Weights of a small transformer language model: width 160.
Each number is 128 + 24 x the weight over its row's rms, rounded and kept within 0 to 255. Layers, rows and columns count from 0. Numbers have three digits each. The size before them is the row's rms in percent of the matrix's.

# v: layer 3 attention value, 128x160, rms 0.172, rows 105-127, columns 0-79
# o: layer 3 attention output (transposed), 128x160, rms 0.158, rows 105-127, columns 0-79
# up: layer 3 MLP up, 640x160, rms 0.259, rows 0-58, columns 0-79
# down: layer 3 MLP down (transposed), 640x160, rms 0.223, rows 0-57, columns 0-79
v105 093:127113131111087127114117164126097176115146137163155102146093129109157107165117109140113173114093127111115116149132139157118127121131102165115119135148117143129132113117085084119127170106109124099142118150105122149096154143112141124162156149
o105 109:125088140130148161118124131143119146128152145126117126110158153165113134131178143129130110071115151127176138133122117105110103082129192113153133128074185153118134134166120138175093104124127139160109144100092145137131169129149121135142137101
v106 094:130155145149132155140104136102143124124137103138132088071154125118154124144192163121151131148146139135111125103137136132126127159089131094162119121116111136092086127122126138120132114139187111096129132131107144102111111120094143167098149145
o106 103:178139142126130148115113094142102144103113141094138129138122131092135128108139085127128152116115100106153157116097135125128154132139164195086208136151124131119142139146114135121145107120104140131099128160121152104124175152141077106143183121
v107 101:137137116163138119178080131109157138135159114168111155125069144133123099132132114125115143071115160148114179134140102127130108173122115144106160131141081131117161161148120088155135158127125135161114082108123084120132101093112130110138103112
o107 116:112144089149141110120182159093086135124096118135121097126151111130086114102126134132135140134138122100124189136112138126120144070129089092102103077133098144184132092171124136109121130148148122144120124146089165108096145156114116101139099111
v108 103:137155148149139137118081121161178112152172123149185124158150119084156127093150156121118136139177148183133134122132091129088117124144101130142151122137114151110099174133143113108133126178146118127096111077129164124114142133096115155111118155
o108 107:106141122136168136148144119104129131161119120084133127154146100110116132129115123130147139103101130113086147120158133171161153136133140108109125087143109076091171121134117138130125130115150100110087127145127155125131110159123102093129078137
v109 099:128115142104123160104085102153145124121076102091120128130089094146112120138093084103128122155134195153099099103130104144117157132146135100144104143090124097123121166165149142118120143101167173093133184109105119096148098136123106101142140167
o109 108:151143139132158117154101136077130122087139153159111107147140119126136159130117171118092113144145126134167111132150108148168104113157182143124143121136132133125137167096104121155123125150097099133176137119164106077103112122138126138129144179
v110 101:129129118149118083134188120130105155122057176124147080106178118123138142133111131128109119107127082125082151149149114133122144102103102123160150133166152140080112129119117147084115131111083136105124102136169130099135149094138091128171182148
o110 109:134122122109098161099053109119160145128165110135095167176104146105132085132099094067133086124119154105156130112109144109134080147145123125100106123120146110136111131109129138179124113117115127128126116148108099149151101188140124125129153119
v111 098:138125172101140069171158122083120117130119146133138128126175085145103105152154130192127112135104095079129124133115134124136155153144121157092179120145117124126125078123138147125144194116109164151123145099134133140091116106160132111109130145
o111 105:136136082170133142048086124129095112108126127122107136108102153163131153131108134152127154136108117128112117113149189165100115113128094090116130136109125135128107158137123133148074096116131111124138121100154108151152119159139109111129117165
v112 093:132117124111101192135111101140118130142116155131172168163130163183125103131139146152180134113141149109143121198101109098118110089128136140072116132117138131116123133140112129157145129167132126127158136120127111124164132151143126142149140141
o112 102:125119115129163133124144151169141087106133135147103124106123140113143134117142136140104155102132128167086105128180165130130146092136184106163127112101158155158090125127112118113127088123155116134119137129139113148147180136124179128115100128
v113 095:140122143171131165102142098120144130102078138141102152102112097129151143144119170127121096150120111126106137118132118144156146090078157135144116119160127124119119108132118195098135138163137159129081152167136152145171138108102109131137119120
o113 106:130125128093082143089116109146112134120158122121157103106132149124108123110147090107136194121160121165199138138103102161114135121127134121135105135127112105123154142121140090103105090124142093155122087114103130133100108098124168142143192138
v114 095:121100138146098078098139151066128145111159127154143118159151112073131126148127097123136124182147120149111103141124134136154148137134154163106126117163085120129134094118098188140131062125092118150101122090135142088137134118127181150121162133
o114 110:113156119134173138133081080168124147146103127129098136114126093119129178159084152104114149125103165166123134118122116135077105148129111121134106122112107136106130126115143122126161100125104092125138115174083142167141107143109109099130104173
v115 103:130130111119146114162170144093126121097130168080103140119123110117135159122110112115172114130155110124151121114122131083153113118157125094146095150097128126149123105129109143163139137128149092129153137088168118155098123085106065140160170141
o115 106:126108165126105102114075118179113162169108076151151119090134112155118090132115137160145118143148173102165129139140135120117109139123162139094143090142113166133133166094117126096096134114081094127111085172106149121155155127157109111113145101
v116 096:148088130146166111141099110113188135143097092149083130188136158149100116138104164096183140114142149112100081139124114108124157130151140131120143111135162134188122139116100130128126128132102113116108085158121093168103117105132113127109139124
o116 106:118099136160104180116180150121119097105161170112113131135111087136104139109074147111110127104102125088160153145149143126118130135139120137133128124121157142121144121115169115142125102147199119136152141160188106121135198104146115104121109126
v117 096:120159096123119142175194115142099134155148141142182129144150149128122105149111103145088104105137095133114124158088132125170143134139169169133115138130160105143121136115123115123159115130117111122130171133137142084144110124164155120101149135
o117 101:166128142105139150082094142159165141130102154074071133126170111112104124159109151093122100140145150120136107124149150118075128163097061147131153121125134168115099097122120112176104147163118120142094089119146133172105130147118153141102107098
v118 103:159145157102113184146083132150125163087140122105097201154116129132137099117121141126108183082148138145095097104152107124123063122148121161132094095109156109128120144162164144151163120136157161133152105121084100095150114105098112133161111105
o118 108:074141085105127140128168125139106159143156152119140166143078126131129173131188133139118109145127124157176152124152099148131182118115127086144117134120110157152159105134147079105142156132121099125119131143169188122092103135145135154146079133
v119 094:147094162118102087163196142128127145146106125130156148118139104127168129124152143132182178145130130133115122163129122138142138135125133089145141124128109164106159143153139108143095131142107123132134153137190149141149139104140131096141143100
o119 101:104159113108123111118084116172142176125127166140165139174149155123087114168075110146141113110109145099125099152099146124132125145138145118107114123121108103135118150142133131095110122178117118121131134137083113131107133131167167128119106148
v120 095:154148149173152146142201152181150118145141148134126129167130130109158126138110120099126161139126123127133159155110149169113123085090139108087164138114124144118093139100136140149125116113114118194112091147094155144110132103098136134096129208
o120 106:124110114077185121076111104079147125121097183102127111113146088145138140111089126103125093095128123122147125128151145135156154149138130129151116094147134100137191142149141134077103109141111115131119165143130139096136114141153123118145166157
v121 090:097115150122102133146123113133119129125136100089070174163107101148140142139086135106153113127166089110119152120092107162118138135126146104098135097117155142139160152111100123103126171075157102128139114091119123124196131106100126076147122107
o121 103:101132116085149113111146095130121155075139119147147120158106116165100154145145137156134149134079158156130169098106150132111181111141071139183085106137113152145119169139168102136196128157115165121118081125145117151135129117180109156133122075
v122 088:100104120149139123134122114147112177159145169156103121101148176115137131159153106146130095106124112115150155142128141140143124085130125093078136142111106154131104109124124125082158102115082152090133098156147155157112088117139144126096152165
o122 092:132126145157114094110081130142157089117128144119129134076101119136120129084175119137140109119108136170129101129098162091119140196133120131125145168155118113119125102135132131135160084143106168137149158124138166107105164156091132105117138122
v123 097:164121126114138112142102130151132175069120123088087152114095140154104102109133122085108144109116084134147099087155140108098113130122114152126101155132126160126130176153108127135145126139117148124163055103135123141134104137115112097100117111
o123 102:118109135143071123133115181132119165130129116153138118164141085102086134131161143148096142090142100131136167082178127116119146129144159145157175096138102134171123089097119171142136117096120144108123172134125109139134125120175156147143117122
v124 092:082101117149117163141129130185073132100098107142148114148132140143107102111159144132154112093152102159135133145151103113122101124128102101151117124128107112192141089132145170126134141160116110142105129111138111129077106125146079059146156116
o124 110:141131149122124117130111117090149143114144104120152143137121088102149138137118169145127084097129103137125094114143122146105138117094120142133120104148103088116138103130123111113123122130152138151160109150125155141138057105074151170119132147
v125 092:110123135160060155102093129143120151131112082090121168130127133108121118146133117133101127139112150154125186177121100110137099140126098082103146111160129103184128135151098142115113122168175124102111117142116113146140125147095139115122083115
o125 099:139122167119148107150151099182156167082147131144122112091132110107111152097108088131119124135137130096149133107117147145137158134151153134165116174153087135104108128142151157125144154105157111146096121144155134116131133107097127180159127150
v126 092:191111124148132171144167107128138176105131093136077126119164113140092084111113096111126102145128163101162091142104100149084118096143125108113133087095149148103126158106167089139114089133109109135188147146160136181145152100144141121152124137
o126 103:092098157109080130109105113145083104154130159129186115143100110099129153127142139104152115112123133147141154122118174143156127120104132146100136165112129117158095073103084110138121168150148181130084151109150096103112144158155125159126162134
v127 088:140164111100109141124123154116086116102157141110113083170111135117134131134113115119086108112136117117135131130159122147154163104126132124163144098169124147118139109125111118155130128142137107131153136132115128181112126183126100161097121148
o127 095:168106195159123100099137108129128145119108133128121100086159110144117128127088097117145154124140116145116126119134119080170109130133109136083123176073164086173168112108156099134162179101075150079090156142133125109108130138127142143110123127
up0 103:069168123123113128124141118088083136158136177157142145131095111130172114107099086093152093119098134132157148133097103148144102125180108125156101110141153132107118124131138125137150134172121102146196168162168119095083128127139174156131142119
down0 103:146142118147145174146181130122127125124135109171081086089099159124132100117116138148145154131145138089102134093126132121166109103129102150128126127114163152150138127151114095104085126137128112134159138113126105121144149137098076105125099131
up1 092:174119089151138139168149089162088139112111115135132138129086128137147148146099118113110160159122122119156114143087120137119117131133128117069112121146148114125096100150151111111122178133107103177088163179139117134092111130079155145108096112
down1 100:105102114129134163117150109115114129114136084115123139116114120123112149129150101127129095079143142160144148095122111152151095113144134111187124142119134169088135151136164103161169160134131099135099129126089163174151163112112079136128144141
up2 095:120130126107085129108147145123119156136162129155102144135131114120110135121149126098158149131127079163100139151154115127129113116072140089125145160169115109097108128104125125092121130131137109152119119149116109157087159147159173124105098136
down2 087:139120187158125147134095102132115074103115115111140146099153165110133136136098138130111118098139160115159117075141131109139101119156092129135100106114130160161112120108149152149106114133131136129141129160102167127140114118114139104169111105
up3 088:150106129154170144138141170159116111112111161109149156097144110125113094134144143138123157177113127141123092107139113082115118092195132153140172105100141157143151110135143143096138111088147113105104142102105094146124137137186105148137118132
down3 103:134089093146148138106162177103132181091154131136102125156130111114094138163126120106134109137086097146134160113096093123150091124101097175115138142091125104143093180130132148129157145144124147141139093125144184138062137133158134122120133120
up4 097:121117097132149153094114145092085141138148099132109129148123160169101161133099148146111115133159096158115123102181123110153159172115157151095115151071107126156134161112133109097107137155135155139159145116135126132129081188108123091163101104
down4 088:151106122098063100118105150146104143121115122125148150136110170102138113174108132133126145117119111160107153161094169100183115135122136115111160084140139121102080156143153133136149139110123134139127137167137148120127185122107105142152143139
up5 098:143126119140124125165140172106149118097110085126130119141147096142166123151106154117131119125145135149176114123109131110097129096160058103140125088159166119139121096151113134101153131131137131093161078115150159157130090118107134089115119093
down5 096:077156099095149130120110123120138155126124173130094119136132135129098168082133102133126152104143141079119165164107122154156119152162157155131117182106126146129138106134106105157115095130175091139118140120107153102103162152149113171142144131
up6 102:122086138102051125135143117141119093130142170107095146126096165126137092131147139140129084126088110078162135150154147112159086119125130118104142166097137117166119148101148143102126114081155128151143130141100169139126142123113113139102114142
down6 101:128170124133125120140161146164136151155084136121131136132150109091101104175113159127106133116127083133114134146099086142131162111112101093132122142146102124106120093165080158180116087131120094165087126131164114138103150112147149142153160090
up7 103:112091116107169119080135126186138148107138106150127090129161126136106128129117120136098113146152108149097091126179097166092159131100136115142173118066147139112133084113121149164088142131132140129149133111099140097110136184109122127172136153
down7 097:124110102162156173144092111070125126143138160145147134140140149106121127095105100134156112115136147119095149147136144161173096129145147107130136163143111087121126171177192095124117134084077130121144120140133163123142115117165144128126097142
up8 104:157158129148123150134159141154129135154161163088116110083139072130085126143103128184133137097121117157107123142136155123146127150102130157130125128101103148112131114176161141095100166096142085159128120124097108118145095103137092110133132104
down8 104:148146172115114108170067105103068108122147101141151154163125165109117105146149128105146090118159121118122117132117126085135135141102105151151166132143133150111096098172120058093121130100129154123096139145138157098126175143140119101109154104
up9 114:131126151138098140105152112135104115134142156124135134171136144132120115142132132154110067117132105120100141083151192173133156064136111145090102152120133151170121110169138115113131122122097145130129116101116170116095101108138130147136141156
down9 113:115163159113146120154130107120126134139137117160135092149135150119100111175140158163074139126120147130092067087128153120086126194137156142126131115120088117060089147131089157169142139118119127094134111118181106099158166121126106160164108141
up10 102:107118131168129141125118122145110117124155125152135122129166104131147125114158126151145131135108111095126143122121123132089091106114136142121116106088107187112114157152123119129167127126110127124125122119143153120120154135166135148104162091
down10 109:129130120133108134117101149136113110116192134146105112108140085102177138154100148140139156126117128120108131162143156075134092124103087139116144086170134118117080140082126106105092127125098117131123145163126147116121105136133173134103126140
up11 097:132140147171133119140131056125087149110088130164090132134111125135139098100078165151093080165100136135119145111101121134108119123146113117082144128161103141118131166094107111190165139112148163123142160133133150098142107148151124119110137166
down11 095:128118142123160147136154161168149130114116169118114131097112115109123110105154143123151151102132124074140115137129075159127132113087112168109114149152199112158100089154112166112118140207115118113118105140079142083142125097117170142131080136
up12 101:136127151143111157081124125143118103124100139114142084162130128153131180129126132179109080167174167169153107141111128118099096156130157083128107102097134119084109144114132154148127107096144134118163144095104133119109166113119119120126120132
down12 104:107182136135124172111123101173095143174099148096118105157125117116144102092153088140159130126120116123154134140094112098147111145125148107110139117156167125073089101145096149101124120162146093109099140111078155178112148141167134096139091097
up13 096:065105148143078157138126125124125164155163096123147120136129113120146121123135131129109127159146094143146123149116142135091076135118080113114137108115125088128128124139128092177145137144086158157100140165106157088116133132155124140092143112
down13 094:135139120098109148161120112137117095126091127120181140143114143132164109137107159117139111133131147079122128141157125162161122120134154143097134132200104156108151148115097126155123137139128075139120105099146136181134141129100103142174141117
up14 106:096160089172130130152149134133126108134135142103101132145162125125130109116119110108172106120114114142132136159141123133153107128168156129152118120126131150123075112133128124140136154130083110116100144145127113131124094134192140123128128133
down14 099:147100088125115123108119104138165151147165128154107110088148121154121109124130116095110132138151108136162155148142139093123140127116100144175158118118192109149108141128097112145137097120121131111115143142175120135134171168113123108155116138
up15 114:151142127186120130105093159166091100124108151160099106169138139115107124133163080119130118095150175182145168130095108130086138140097170139135138129114142165125108112142164140124127125123125128111094111125161160136132125133136145154120187122
down15 106:126078176112156137122113133141092104186101135133119139136126150112103125116124104125092152178123152134096150150135114134120160138127180085176125127133124136104119149086115141118128073118137121150124132145172112146114098131148119145123142134
up16 099:166121153107124115149161157189095171095119192156090179106132137152099130175070121133092118092130121096145138109125127140109136130132160156077139117136191082136177113115139107166170140108126151128158132099093091116113106114124151139150132117
down16 108:147088155096157145135144145138135111087143151097104151116140110129085100124132124077104112117145154129142151136104078118122167103138116121083150135104155114095177123134136140094133149111163080114122133120149121082112148129148110134150150141
up17 097:143134143166116116127114129120199133104131168147116111087122122149153134139144140108124147113122123097155139110121118157151128137075093083097138105123117129122191116128108072134120133149109134136130070137121120123110118113138148132141149126
down17 105:149136136143110121126063174103121122133114141104104081158117145106110112121137081128114157144096129130125151106124187104174165121138070147109139128195151136118124108131157134120141100124105082104143107134132122113095152137126100093111077130
up18 088:106132177054119143143149150143125101166158142161116159106155143128123136151134150103094105140094102121134086105149135140098108142153161127125130152080125133146139144091137118176150121130160132164137118162144085142105139137139132140145144116
down18 094:124126095172115146122080146136128158102082126100120159116087126079137067120120111140146130137140082131108107123121130126133090123141108142099152105153129150127132103142061139108160157139145148149123109144124145136116104117084119102101148141
up19 102:155107144118155129132137165122148146161115113135153107149125109108098113118156132117111131168114136123141109108122151149120091087147116112160148135098116122150106133109136124154179126092088153127090119109204130102137162124104156125125129140
down19 088:110158092102128130175125140106156100096128144135127162088106164086136128116071140129133104132103132089149143086124137134139121135103089096102098122136174133111099096116132098150132109119155130093123123120143153139101108140155124145126110104
up20 097:126118143147136115140136089115143086185132132081121153169157140174125101110141101125164127173066124132074147110150087145134121146134156126108151174118128188107140129149100128131114126124151105133119150054142100142127119137131131133125103120
down20 097:104105137148149131172111126128109113154137156115115140136125114120084145112154103136097169122103137138095106132140139095080150138152073151110134121154093070113124160104145118112126133122076171152136129118133119148151142154182157136157165148
up21 099:167094143132121157097126127111118156133141160116093094102099092141106105141141118097110166144124138125139112145097095113073135103079157105147121108161158123108193125080105099144108106163120172162147136154087101104095181096148124087121106132
down21 096:105172112114125161150120108116132105131048139099101120185109206081152129099115144151139113114117122176107114088157134147146115185144111167092158124138110121112107125144135122145154142130138126110115131116166120145149141153086144159154116122
up22 097:129135132133171148132098134148098108142123123095172108105169142120114157164089141142172113148177124128086103125132186145162167152118098117124158137150134162137113180106072158146141133179134129125191106135127117144117132118125123120154127110
down22 100:154137136088159122114164134130136106111151125161120130120118124062085083144117114141137116121099123147167140123141101111132092127167164135132128133129147174114125120123110129145094102185147168125103103110135140139111113099092117127126108159
up23 100:140136141126095139128146170149175112131144121112191132122098133129154153110106117075150184093149148150134095137129138134139176143166156132138163141098183153171160106131144178145153122161127095178119127121163084146108124100098133127157155133
down23 112:137132135119152123125125122178154105128163112147116133163122137165153128142111157152100134118116169144135136123122084182161159145140141160172095144117152177138102104130124164167142153123154137097077163152126149115127131122133085159126125130
up24 099:173120118120131148134133072170135108124168097091166118132121162140156116135152142105150115135071139120112157114165116130136139128071123100115150105146121125091112053120192137114136125117142135112123130143160175129084132127086164153120131151
down24 111:133114112116110129109118093104141063114126135095143146133132137112137113117135122095142137184125117149116122149169110156148106157105105111099137139175146149137137105118167135191160101140071114119153131183136145103112070119144131113160110162
up25 091:110048160120145148131100116127092189129149130180110147155127115122106116132117133111126150133120139091138120094138087088136128111108137097145149136161119138164100140094147181098134107135165141091147128111102137145104127139108157149133133088
down25 092:135169108132088131107107117128149080150136081108203107130116120123161130145102141110151111102157154128114181166096152153166130098115109134127126143099146131128122158104105090168071127167068111141100144168132094146121138116148105119105094134
up26 109:117096140136139129132137156054145145158149135126137129114115156145127118140132107137116133103126142128177069105113119092076111106168181120154090148128157145132107114126119116125115101117110123105109109146154113121152094164103120135128157103
down26 101:096175078115136149088124118131123135093114143170130085093118154125147083092173166169139105118140134155129115114144150154139163145134142163116131109109154109143147066165106150113145126119165105105123092146126150146091117105151108129144123179
up27 098:101158077127128105109108099095126097083119121142099103118155152160167144136136104111169120147086125137119094112160123112101133153101103127114140112092093154145116105143103143139085146106164139073146134131148111148116076121109130131141124092
down27 102:114150101148077177113117111097141131155082144168131155170108080141129128161127094158154096156106126117139154114140161088164120165142142125111136153105107116128144151094108174136121131122120145098121146089156132110124142124155131108123119087
up28 103:121117130136152125152125124116167131124115147140122150163100105161119117126137107104096138147127117125090092150110112123105118123188155147084123115134137140072143089105170104114134131118110088180106099074149124139129112122116158142103165137
down28 103:086129105127137155118087129169128131120152141125099143109105115127125098096124108105143130105138121130084122198087109124109122150146113121127113134083121110124129110108166182097098097117137112146122096087115149193150146128098149118113130154
up29 106:150137105158108145121122126190142122108104136112151126168156111098124115140121156137105134124053112114116086158135143160135130151140145139113128125113132152112148139116124128148143150136172094123156140095162145119167155146114146171103110114
down29 107:149172127186063138094109146128093145109093128149150139170091118126101104116148095142090111129155107123129116147086176171133118152135111133098134116139126118163167111136149132160077151118121158072137133128126119123140114145111124147139137110
up30 106:147138105143117127133104140119131098147096109091142106132169143114136142165140143111099128116147105169104069072131110110130080123134143148122128126102131131125144108085177164137138134141131112125143154127068166149107137133089152136128130100
down30 112:137153099109129104135079077114079155119090074141146124160165136106156128114105117153134129124132153133088118145127140086125108150103138194106129098130149123121184156132158144115101108112117120166128165120078179132132128105114116127160192116
up31 113:131166146146158106110141099169153134140145122138142133110148147165105144159150132099151107093153092148189167127144098132120155076116152152111118111144113116126063166150126099117121099153092116143170128134091079131115116097134129139124167125
down31 118:098117110144124138127201145139093100115170146101177127122136102175134133111104135132136130147155129164186150100117140139102133149160119160155129134131147142170146102109120142122125120140127128172166159133121142175112150132135143153146124162
up32 097:118126123119137151135158134136102120131141122144190108140122032083148121083110110156088143093131137130126119124120121172150117145128121110129160126130129133104094108140100171162137141113133093119121126160135142162096136153108133116137129109
down32 097:100117113162121123134153137128151134167127097089118137172139138098134133122156157120147128152132124108109116135154115128122147147083182154190103137157106135127172117118115142120158117128113108145092115138131072096122102122175164148129144120
up33 100:159113131143116135145151123162105159122143134114137110142113107129141115124127125128087082116115094144078152127128172110135200133125113101090133147095163132088135120122106125135138165139130061126131117147107109117122125147090112119139140118
down33 100:090107100146126145103131143151104121113186150192119144115138120146159140155112173115139125149133139134170108156103153186141123155120141138171126123150094157166101102127145138142104149092132126141104115102086121104118120107170167147127144111
up34 096:211141143130142131095127156207101158155129145133115166158090153148094121145125132104135113109159119143118166138106111115147175140110130123135115111128161133117145111154118142139147134048129128127071143140103145144158123127152123102107115128
down34 105:127154120160144097114149141135092143157115140128120106116168123087143152102149148143130125125171177160129111150148134098134121156123135161142072107151131104157098139141093106046112133203129084117111147098107123141110094178108137123127119120
up35 095:121079112140157133139110135169112165121122157147167118140102137145126171152115129119121108081113103123107146136142163165110129123095116161089113127115150121102124147120095092112123131116133101119174102096107153166110127108148143156110126091
down35 090:127157130118096109120122139070160131147104076082144114104135126117123118106122126158115135168138161136126129150163102148143130124188126124158152088101112131121154106153155151117095171120115163117108179180144117073144128130110131142153161139
up36 104:151153136129122177146155093126143130120128138110131122151135142117121161144104125121121151164098134138138116145135090185172109089091119133138098175097089141115116142147122111173096094122098135113123133149145131163099124101168118121142149188
down36 128:155117109141079129151150112122152173073138119108152121088131135159091125137118122127152126119130132137132155135149098138173177145125116106116133103132140076126094151088112147139117086163105165148113167116086073175124120155111154132161152129
up37 116:141102161117148122156138148109145125153128127126087140158075135121132144129097145126119147121127088121130087120109138163144144160127151117095107150139127108149127168122120120174079125110142112120132130157099100154120119121119140139092100114
down37 110:102133155144083107118114147161116160164129162137145143166147118112146137125136117147147127122140109152114137134151141145111109144102166066119152147112133100177190124146132168164085154126167143122116157165129124133144115158125074164141117115
up38 112:103098132107129110132169161129126144154115154142156121119116144109091110157149129100117065130115163141168110121139132114126160129130111101161108130105133110142159150149155083154165146103120106173120102137126101127116068109111108141175162164
down38 101:136151132133153130124070142091170076119150136134126164156158121139150111100142142123075089123121114134085137138157120129112110134116134134076130110127138122131132082121116141083145107111160155136125147140138154157090163172094092108150087150
up39 094:134161132177148093134111100152107130114145130124101157159148129116162113121076134138127112135126130134149132099066117094122165163134147138116157170098162140132148077161095139127151111133115098166120152160122149104159130161098126110147148102
down39 091:119118132141130141141126121110112151169130129115126125080129123165129167157173130119093158156141129169087075146154130134148114111121140126116143136130134110161128206073133117118105173120156128102137115129157144166101120142130129130122152124
up40 100:084147133127096109119111112088113161171167143117069095136133157103164109110144099097146114140139111169149123144074102134143129090129118106132129131155104123105149121159121120185100110108111138109103127157105121136112136098153133113118135169
down40 104:136113166122089150116139182147133089119117116134154117153136132173123146135069103090068106116133151125112123098130117147123168114162109151136161109148116148132138171097133084117150122151154136153173154144103148115152122157114115094134134094
up41 093:108123146126140130135133100135145178091166117111132144119129123095130100139154120104149114137057099147139120136127140143167119142138150120121157118121105171091120118098119124101148146112144180159119203115098109159138136158116173109165145099
down41 099:175125134181134167158107136161117097101117095121120150137147141126140125132137115153180102098154171058107135090143085105113125181120115096133121142093126071095134144137111176146117080145124152134138127148137166129170122097130116141142149130
up42 101:121151155151106130127111164154111139174122154118166120121094113184137092121085107107157156059092118134145111123076118127114149103123156114115159127103133117107131161112101157118135144090145118109114136129150178164126155118126113065162152114
down42 104:159144078116130131135127155098164141126145126130110108111108109127192162149139140121159076123161113130162139118167103147127135126118119141101096097108162144110180129115158144104123136083106082147133138068117126126143125136140135121136118153
up43 101:107129110100130093146113107151137115179130133112173173152100145151105106117140127088161134155118100136146095130148073184172125146106109159160126155135127099115123130096137100133156143118096106147085119118120136120105108139148140139142113137
down43 105:177117134169124115141145130094113112127152123102144110153132127149150135123131099120079093127162127085154109127079143131098145117139136156082176127205136129127145127123136129119135149129062144104151139178112120114105148176076122151116186108
up44 102:114136149119171109114126126140088127110130129137136126127107128144163099095125107150115110126112151131130133134092091113088131152146159162095171141155168106129125116144119130107187093120080124147138149137073122129147106098117127141095121106
down44 096:137127114127122154126162128125153118136155148095085119148162117104135133166144105073159131144154117132099095157163090138142123126098108182155113115142103122106102128172135107120075116134159109115122168127125141140125137124144147152155163092
up45 098:146146113106139152138147100112119122071099120098118114085137103121133149125132137166097105116130088113151107120098140148096127111107115143138109161079071117161097119119118169127092127136136133158135079125146135153093132107140129140137146150
down45 099:103183102103096153119170144095119166111143149111138127117115157136152139127158125136159171154142170105062135158138129124145085110150126075113120130125124128094153148128107132144107138123154136108144112119138106130101121103111124108101105134
up46 092:147079133135109119104125125137156116129120133086128139138131141123100137150146153135139149104116110136134140112099138109150097128070126161157149167136137098138128114117132087146131088134162148142094096113116088131131146166125112135142129151
down46 092:090186127131137090159118136116090140106120127148168106148155136134166131081150141135144124115091147126158127097136106159145150170133104096087141116113124137111123118130096150105129124112159132105142136166136104128112106093117166128135181101
up47 109:109109166119167165120168125119141138109152163145146085142139095083122134142138174136161124082107137107138114134134123125135105071105169158106127100137097141106154104097125120122121119129138117083130114161118164161117121070109135145067163142
down47 102:155144111117107104130096126115138106119134080145109152132125154151115121104097072130073117163143074119114138130145137141128150180140100129126138148117155114142085154168134129140132157143114139151134119106141096111113124181120109131177104121
up48 099:144105108110105171168131150104119139079177137121150080090094104131089113145160132120164101136092140110132109119127095080117082138109137145149121146145114128094148127116075080149127106153086145099092123146115113138138139110134137148120172142
down48 104:161099104099137109110088130161167162160101125138131132120142154110144174080163143123114154109108147111132153112123123109133141160135145101118155112131104104112116100135087090133148154119137120094147171143150178095158122132086147118171131151
up49 093:153155128116146132139085152125164152125145118133118141105108126152126118130132126085126117142133101101180142101105166091154151115138127144151123108132124154084096135081116161118172126158124122090096134103133120096100104161122147063119126114
down49 097:124134158083116142126108106168127151129148111131126130138128174143125103164155135106128111146173110112149102101162133111134113153184117121197113112110133168145136109124128096104163132149159145110153112139127114150125137101122172117123173154
up50 110:140092142131053102114115108162131139135090117134129110138106134130133162146134133132093074132194129150138102141169137107130075117140131120085126176131152153130121100134141138148123135127121140147148162129107109128166122107136130159098109108
down50 111:136125146180113122082144114170128136120141098124091121178119114124129130130160149103137144118130127137134107150074154106129133110142149143135156152100138140187122157130143128181163143132157107147132171090102106136133116107125114157061153147
up51 106:097133159123154158082134116116150115107139096110129138147131090109137109148129154120155154141134111113132154118088114154076172141105140136097140126133130098154084128163149176108144137151093092146119142145109078148050136083172157121093174168
down51 107:134121131123092099118160138127139127112188142137138121122141121121101104150177152138159142164147129127119120170142124118160128132105170093182131086113141166100118158090153121117091159099079128132147161101123152118164139134099126156134133090
up52 090:116081169156131130115133116144088177184119169159125153118148126138126139077122144150123147116132162163113165097127130109143127103152122130126121093097118124110121121144118114107164150119119112174111150166127104095153117109100095129142109137
down52 096:118173126111126171094105102121155113120131096105154120139092132093132132164146135090107161128164137111169119127092168102125119122109118111134178132173172105136139128129139169194104137158168155117156093096144135124110107151139130169131136113
up53 099:099134134134105109115168120111066164159182152098147124131113135139143132100148114138150134153145102153141189087078122106142150138159108168116154122131068137139114096136120165150132114158116164134156131131144145113100096122113143174156105091
down53 082:178121144153140083141104118101144138106112098110120101124153138096093123117130114157152134122119181122132147149141094107131114150087131151088146156147144107126142115085091133126106120083131129134136129115102089128077120130112111108100140130
up54 110:174115164131082141153146071110139117155114137133110132114113124152144129141139111133083132170158099161114111100125114153107184140071113110098108131135136123139162107179102128144107150101141152142119165161132061145136132133130137146131139154
down54 116:136122115133115160110121113104132147193143087140110132200144177130131108160096118105125136154140153147124136113106162134154179142102116125103148164136112166138131107112129113144119155136099166150118139128136122114118119153150100112114111107
up55 093:082137131155189149129133134191113109144111125161120135159126147141128095142143136115148100121129136144139128118116114140142154158112116139074136094138131135113108170152096176168122145156118138121122157110167083111152085123124157111132138170
down55 090:165171110134095146134146121107145129153098118103145123122137129135136125101088141124167116164084074092120139143104104112062116119130129092162130085101084083127165136127134106133126090114134152159154130123133137142134109177118114118163135147
up56 107:160092159101079146128093106129128120107155109124130100100141104122150143171102123174147125138094115146162167142117127122144131161134081150153115143111124136112131117140140096116122127074125171119121121113112126116122081120133114134094138099
down56 108:125177103144166123136115093117173142155088128120106107118152131109139170108147139124149112131120113086136136122146122136133127143118136114090095088162109125145126156148134122128173132126156145140119122109151142160104132137163052126162101112
up57 093:129113159118124138114134181129126135154128120127140089119119162151111072101122109126116141112164110154130130157115148168126145163133120100111143121092139124117163091102108120124163141145137133157109104084121113151157109155125159139158125089
down57 091:131129137124121114124153074136137153099091140120096165108146087136119133150159107140130102117107117122133102099111108107111136101093120150122110165105146123131093150152131135178109159152115125100140145096114118128104125122121150123097105110
up58 106:090131158112137136178136135097164125127129129118152142112144128091089134143095131142149134167115158156142141133146126165098106143106062102091082120118132138117123134112099180142166137124182140144168103131144130119148135137120129130124122113